Each number is 200 + 20 x the weight over its row's rms, rounded and kept within 0 to 999. Layers, rows and columns count from 0. The size before them is the row's rms in percent of the matrix's.

# layer 5 MLP up, 768x384, rms 0.0951, rows 633-666, columns 256-287
101,187,184,238,214,213,207,184,163,173,206,184,164,179,188,217,197,211,222,184,235,200,194,246,188,167,176,213,198,191,194,194,185
098,199,188,236,209,208,224,205,201,220,250,194,187,194,183,215,170,220,205,170,194,208,157,193,190,215,177,204,185,173,204,194,227
103,193,219,165,196,173,219,169,247,236,195,190,192,184,196,206,220,167,222,177,206,191,198,204,219,191,211,187,211,203,227,206,206
101,175,229,178,214,194,223,178,237,194,217,183,194,235,203,159,182,192,176,195,198,204,190,176,192,214,182,205,181,214,205,203,181
096,203,200,197,210,196,206,186,239,195,187,192,202,202,175,209,156,200,240,245,205,202,208,154,187,177,180,149,208,215,222,213,231
103,218,203,240,200,201,214,218,192,205,205,188,190,198,204,208,198,197,183,203,196,216,224,197,194,198,179,211,145,195,196,204,217
103,213,204,202,210,208,194,201,214,193,196,191,196,178,216,171,187,228,205,202,198,210,194,198,174,242,158,199,202,195,171,213,240
100,202,228,226,192,216,195,208,181,187,235,211,213,227,232,239,184,197,213,160,198,191,201,190,206,196,219,209,214,176,190,209,180
104,172,205,170,215,204,201,198,235,208,188,188,204,167,219,208,152,222,224,207,204,191,216,189,232,166,190,209,192,207,214,208,222
104,227,201,209,173,191,246,165,207,233,186,205,228,194,183,192,185,179,196,171,211,157,213,190,191,212,187,188,194,157,204,231,191
093,203,226,176,229,200,203,209,180,205,198,200,196,204,200,200,209,212,211,212,188,232,233,197,213,192,199,186,200,214,184,186,218
106,180,189,207,209,198,211,166,188,199,204,207,215,205,169,179,211,204,203,209,189,240,221,231,192,192,194,217,176,204,220,142,186
099,190,204,202,227,223,209,188,212,208,220,169,200,193,178,204,186,179,191,237,206,199,201,177,208,237,188,204,228,185,186,196,230
093,189,178,190,188,191,219,209,168,213,208,205,180,196,183,220,231,199,188,211,207,195,201,220,176,233,211,206,193,195,218,192,171
101,213,216,197,200,227,176,176,199,209,187,216,201,173,182,198,225,219,191,198,169,215,212,231,210,208,197,198,201,199,247,211,228
108,180,226,230,204,204,203,200,191,210,196,178,215,208,189,188,175,192,218,215,196,186,229,222,198,238,199,224,232,167,182,193,183
098,206,205,203,185,190,214,224,169,197,225,221,188,199,225,200,194,216,180,188,165,212,222,195,208,196,206,202,218,246,213,234,201
104,210,211,204,207,192,199,169,201,216,178,191,201,195,208,206,194,205,222,220,215,191,191,214,179,230,205,221,230,211,221,227,212
101,188,196,184,174,203,185,238,187,199,177,215,208,227,184,205,203,211,213,194,185,205,194,147,236,185,165,203,181,187,216,182,211
099,231,204,207,211,195,180,209,246,224,210,183,239,204,192,231,187,195,219,192,208,209,196,192,225,220,209,236,217,225,215,178,220
093,190,199,179,210,222,201,205,191,215,200,213,190,181,178,193,219,200,249,222,219,188,217,213,170,223,201,187,219,225,179,239,202
104,229,203,213,246,197,188,181,178,195,176,149,161,196,217,195,212,230,230,214,188,162,196,224,198,207,191,226,169,192,202,203,191
099,203,186,193,181,181,174,237,217,202,193,203,189,192,186,257,189,209,221,241,194,193,209,223,213,220,235,217,219,222,240,200,187
089,179,186,221,195,144,214,184,222,199,245,174,193,188,238,217,216,216,227,193,192,197,185,241,210,186,199,231,170,186,222,193,180
104,204,216,203,185,171,209,237,218,252,207,172,163,151,206,181,227,168,211,242,180,167,216,199,207,177,203,180,199,220,200,190,209
096,205,227,211,208,195,190,217,215,174,204,163,186,213,195,209,190,223,227,191,199,190,219,152,241,211,230,175,199,244,182,209,234
107,208,181,234,201,203,198,204,184,193,221,200,230,202,200,195,182,167,173,228,224,199,147,191,223,173,183,205,209,210,197,188,195
098,157,181,184,243,183,223,201,197,240,220,226,212,235,201,193,191,172,206,211,234,226,193,196,244,182,215,192,194,144,190,196,162
099,174,194,199,178,193,213,188,221,210,250,173,173,225,195,212,154,166,196,202,235,235,188,191,206,197,190,170,212,223,196,195,207
099,190,183,193,194,189,215,237,187,187,170,195,223,180,212,208,225,209,224,187,193,187,218,201,212,203,202,199,187,173,184,213,206
104,241,192,188,237,210,218,186,198,243,190,195,209,166,171,184,177,203,215,173,192,196,207,210,185,172,177,239,200,213,199,146,180
100,189,195,204,178,263,223,185,171,202,188,206,208,226,201,205,141,203,228,228,202,205,262,208,195,244,233,201,209,228,203,197,189
103,202,183,170,196,163,233,170,222,216,178,176,184,217,197,204,183,234,181,252,194,166,175,224,172,182,206,200,185,161,185,202,209
101,165,177,252,207,207,238,185,194,223,204,199,213,202,223,177,211,168,195,184,209,129,179,219,199,190,217,187,215,208,190,205,180
# layer 5 MLP down (transposed), 768x384, rms 0.0655, rows 633-665, columns 256-287
103,240,180,193,185,160,217,194,183,191,221,156,190,191,183,171,195,165,239,177,215,165,202,219,211,201,226,177,164,185,202,192,209
099,179,203,167,188,200,154,209,217,238,235,199,181,163,216,201,186,186,199,187,168,212,181,214,199,220,165,226,231,168,196,175,169
103,190,196,197,192,183,198,183,179,185,223,218,214,243,180,199,207,203,173,222,174,222,218,198,184,137,224,217,200,205,209,201,175
104,194,212,206,171,196,233,213,206,186,193,154,228,215,231,188,227,208,225,182,208,221,204,216,190,165,208,205,201,203,190,188,221
098,193,205,221,226,205,194,243,154,165,234,185,240,162,200,205,215,178,190,174,201,200,153,202,184,214,188,241,179,150,165,210,192
098,225,178,172,198,188,207,216,193,173,197,190,143,189,175,204,212,135,204,212,224,227,182,229,187,183,209,210,218,215,185,209,183
097,216,201,214,178,193,199,181,205,216,175,178,193,198,226,185,198,201,189,177,216,191,155,234,193,203,215,220,222,229,159,219,208
094,168,184,215,211,197,175,222,232,198,210,179,189,193,184,209,182,201,202,210,205,180,204,181,186,218,189,167,191,195,224,176,207
104,171,174,235,209,232,184,214,194,245,179,218,203,187,179,217,205,190,219,185,209,198,198,201,223,139,200,220,201,195,213,210,251
104,172,161,297,203,190,208,225,203,243,183,203,191,186,225,191,175,204,171,210,213,200,182,213,190,167,207,189,208,201,216,206,195
101,204,190,194,185,221,217,171,162,223,169,231,162,203,223,205,194,219,182,187,188,210,165,199,209,217,199,199,192,217,166,201,179
101,198,191,214,167,207,205,203,199,229,152,213,178,235,180,216,210,195,208,225,180,169,223,193,160,207,173,201,213,171,176,213,208
101,187,222,211,205,187,250,202,215,209,208,214,222,238,210,213,205,179,195,198,194,203,176,230,177,200,244,215,175,181,187,182,198
103,216,187,206,195,205,201,197,233,250,165,174,196,178,166,175,197,179,221,176,201,157,183,209,177,182,194,227,189,223,231,215,170
100,188,222,218,154,177,167,240,192,181,181,180,219,203,213,181,207,220,176,183,206,198,174,188,225,176,210,173,198,200,162,194,177
105,203,168,210,215,201,197,182,183,154,186,189,214,223,199,195,172,197,175,205,172,190,216,193,202,202,164,193,212,197,190,228,190
098,198,210,206,192,205,204,187,231,202,187,176,159,234,169,222,226,209,203,166,213,194,170,230,205,215,213,214,164,184,167,161,179
104,170,186,199,214,176,191,177,175,199,208,225,221,183,210,183,200,143,188,194,189,207,240,203,224,171,209,231,215,178,211,243,238
101,201,198,190,174,203,175,170,199,223,189,220,175,190,232,204,216,179,214,181,201,201,178,220,200,190,183,179,154,232,179,209,197
101,212,204,154,191,214,167,211,216,188,202,240,194,148,177,212,194,186,206,208,182,208,199,222,183,202,229,219,198,223,220,215,229
099,225,192,227,200,211,196,194,205,175,167,227,207,178,170,178,190,205,216,196,183,204,169,216,229,177,230,215,183,215,186,208,209
104,179,214,206,216,219,210,227,201,216,203,172,196,194,182,206,224,186,214,204,170,198,220,183,182,188,174,203,193,198,191,218,190
102,182,213,200,167,230,181,227,211,203,224,229,204,203,204,218,220,221,206,207,246,191,195,229,219,210,215,191,213,241,197,203,176
092,206,173,175,219,230,188,215,168,204,225,179,201,198,235,210,215,207,232,163,243,208,183,189,172,184,201,201,164,200,174,175,205
102,212,198,256,218,179,182,185,214,184,213,221,208,168,181,170,204,177,161,225,198,206,224,173,206,211,219,177,183,181,189,205,184
103,223,183,222,183,160,195,201,147,212,226,198,172,176,219,206,195,199,168,245,180,178,191,206,216,205,193,254,189,178,200,180,184
102,211,187,236,190,187,198,228,170,204,186,194,215,194,249,223,167,185,218,173,243,195,178,197,184,201,209,178,210,256,200,199,230
103,201,146,188,199,188,204,173,222,175,202,193,178,209,204,171,230,218,172,166,186,186,203,232,173,219,206,225,235,252,193,191,171
100,227,176,194,203,204,213,199,204,232,186,197,197,208,196,221,191,199,192,206,165,246,183,250,216,216,198,209,232,253,216,170,240
099,206,166,171,203,193,192,196,194,156,217,200,204,207,188,217,190,198,170,191,205,205,192,201,220,208,171,204,205,228,199,166,219
102,222,203,188,182,227,201,202,198,200,204,195,187,197,200,167,211,205,234,211,196,251,203,230,177,216,178,211,261,149,214,174,162
096,197,203,207,205,196,200,250,216,212,207,204,222,187,172,221,220,210,223,172,220,162,222,215,223,208,196,219,163,219,221,171,228
105,173,178,204,261,235,169,205,193,207,177,233,175,174,178,189,187,199,180,193,170,189,227,200,182,183,210,249,193,200,211,210,210
# layer 5 MLP gate, 768x384, rms 0.093, rows 634-666, columns 256-287
100,187,187,211,217,191,170,170,201,200,186,223,161,190,207,200,247,195,176,196,187,199,175,225,193,209,189,209,185,202,172,206,247
099,202,191,203,216,178,200,166,224,192,166,204,187,228,202,192,192,194,202,189,214,191,212,219,198,172,190,199,202,226,219,199,204
095,228,212,168,214,195,176,170,202,210,211,195,214,205,195,190,191,204,203,162,197,200,188,213,213,169,210,189,172,193,189,223,234
099,200,223,189,179,184,193,216,165,220,180,219,197,224,203,205,199,201,167,203,186,174,202,211,165,205,190,215,168,196,208,221,195
101,209,187,188,188,190,211,187,196,192,199,177,192,206,217,202,205,167,199,176,219,201,182,205,193,209,240,186,172,200,193,193,168
102,218,180,215,198,198,202,165,124,167,228,175,238,201,183,206,205,187,191,176,181,194,192,180,170,175,256,172,192,202,202,223,204
103,186,224,185,249,241,207,208,182,145,208,198,186,221,154,231,211,202,179,211,236,181,193,190,164,207,202,167,206,182,243,202,187
099,213,192,234,206,195,224,235,171,195,221,205,193,205,184,240,240,192,191,200,234,190,218,211,229,229,213,184,205,203,179,200,220
106,181,218,249,234,220,222,212,182,236,231,227,224,213,194,201,172,213,192,205,198,234,210,223,166,232,163,205,195,154,200,226,212
098,167,214,185,168,192,225,193,224,204,213,199,239,218,194,190,219,207,213,200,209,176,220,220,188,181,175,223,198,234,207,239,220
104,196,178,216,209,204,172,195,207,214,217,180,191,218,177,164,222,210,236,195,201,259,193,196,207,167,233,216,249,244,189,205,224
103,197,240,213,219,193,191,193,204,182,199,186,198,198,183,195,175,201,224,230,194,205,230,181,219,191,214,180,208,178,180,189,178
098,170,203,176,187,184,227,218,199,216,175,188,171,209,214,175,192,183,193,211,223,182,219,194,205,168,206,195,196,186,187,230,192
106,209,227,186,224,207,211,174,184,192,220,188,209,193,175,183,204,196,189,188,186,237,238,215,206,184,251,219,206,198,236,213,265
106,162,201,241,217,223,220,196,175,199,232,176,224,192,217,183,162,215,179,234,210,212,224,218,224,196,188,195,220,165,195,223,203
100,217,201,214,202,233,202,209,151,228,223,197,227,190,187,172,215,195,216,165,210,216,219,164,188,189,196,235,217,197,188,214,181
095,167,187,178,205,203,220,189,202,209,185,212,188,165,176,192,205,186,151,194,185,191,227,202,183,229,195,211,209,177,210,207,195
097,203,200,189,210,195,196,189,187,200,211,190,166,225,215,227,172,207,192,180,183,197,223,194,132,227,235,205,222,251,183,185,199
102,220,187,189,183,210,218,221,200,154,211,180,198,236,219,181,197,185,169,162,195,216,207,217,202,202,196,205,205,213,204,208,219
099,188,220,221,196,194,234,223,172,203,199,170,186,194,254,230,185,209,200,192,213,184,191,174,196,193,184,185,190,226,205,219,185
101,171,196,162,198,233,170,215,214,220,222,227,171,206,208,211,214,201,217,169,215,209,201,174,177,191,229,192,246,242,180,170,196
098,232,204,218,209,185,226,182,182,214,244,226,222,184,227,168,217,174,207,190,218,214,159,145,194,194,144,217,194,188,206,205,202
092,182,185,238,204,178,185,199,185,141,225,197,171,198,235,214,223,216,254,218,164,192,217,194,221,179,197,208,226,178,222,207,222
114,231,192,211,171,233,221,194,215,182,158,196,206,184,184,172,232,176,224,209,236,195,190,203,204,207,195,194,198,206,206,205,216
092,195,177,171,213,207,190,191,191,178,217,235,217,212,186,174,217,205,156,226,207,184,207,230,210,203,204,236,197,220,222,211,208
105,181,204,190,209,227,220,186,190,170,211,177,179,227,210,181,188,220,207,191,168,197,230,207,193,171,245,213,193,206,198,204,187
101,152,161,155,174,183,212,179,188,206,195,189,214,190,173,175,202,214,194,200,193,211,192,213,228,215,222,234,235,216,209,166,214
107,235,178,178,187,206,202,198,217,220,208,185,216,196,213,165,187,228,206,172,223,219,233,175,177,221,196,206,220,226,180,201,210
095,233,193,208,187,195,184,220,155,178,178,198,217,213,193,176,202,200,195,215,210,164,223,215,219,205,194,263,193,239,209,194,228
102,217,194,213,181,176,199,189,228,214,189,203,212,208,190,196,189,187,206,211,216,219,188,215,165,177,189,210,223,182,184,181,181
098,185,174,240,235,188,177,187,217,182,183,232,201,209,206,161,189,208,171,212,170,195,215,184,196,191,190,190,201,200,184,225,176
099,158,206,192,190,200,231,208,212,229,175,202,213,200,189,205,199,233,162,216,198,179,197,212,198,206,197,183,195,226,183,204,178
102,207,217,210,235,187,217,163,229,221,213,194,172,204,230,182,198,241,195,217,220,249,201,190,182,197,177,196,221,231,256,223,185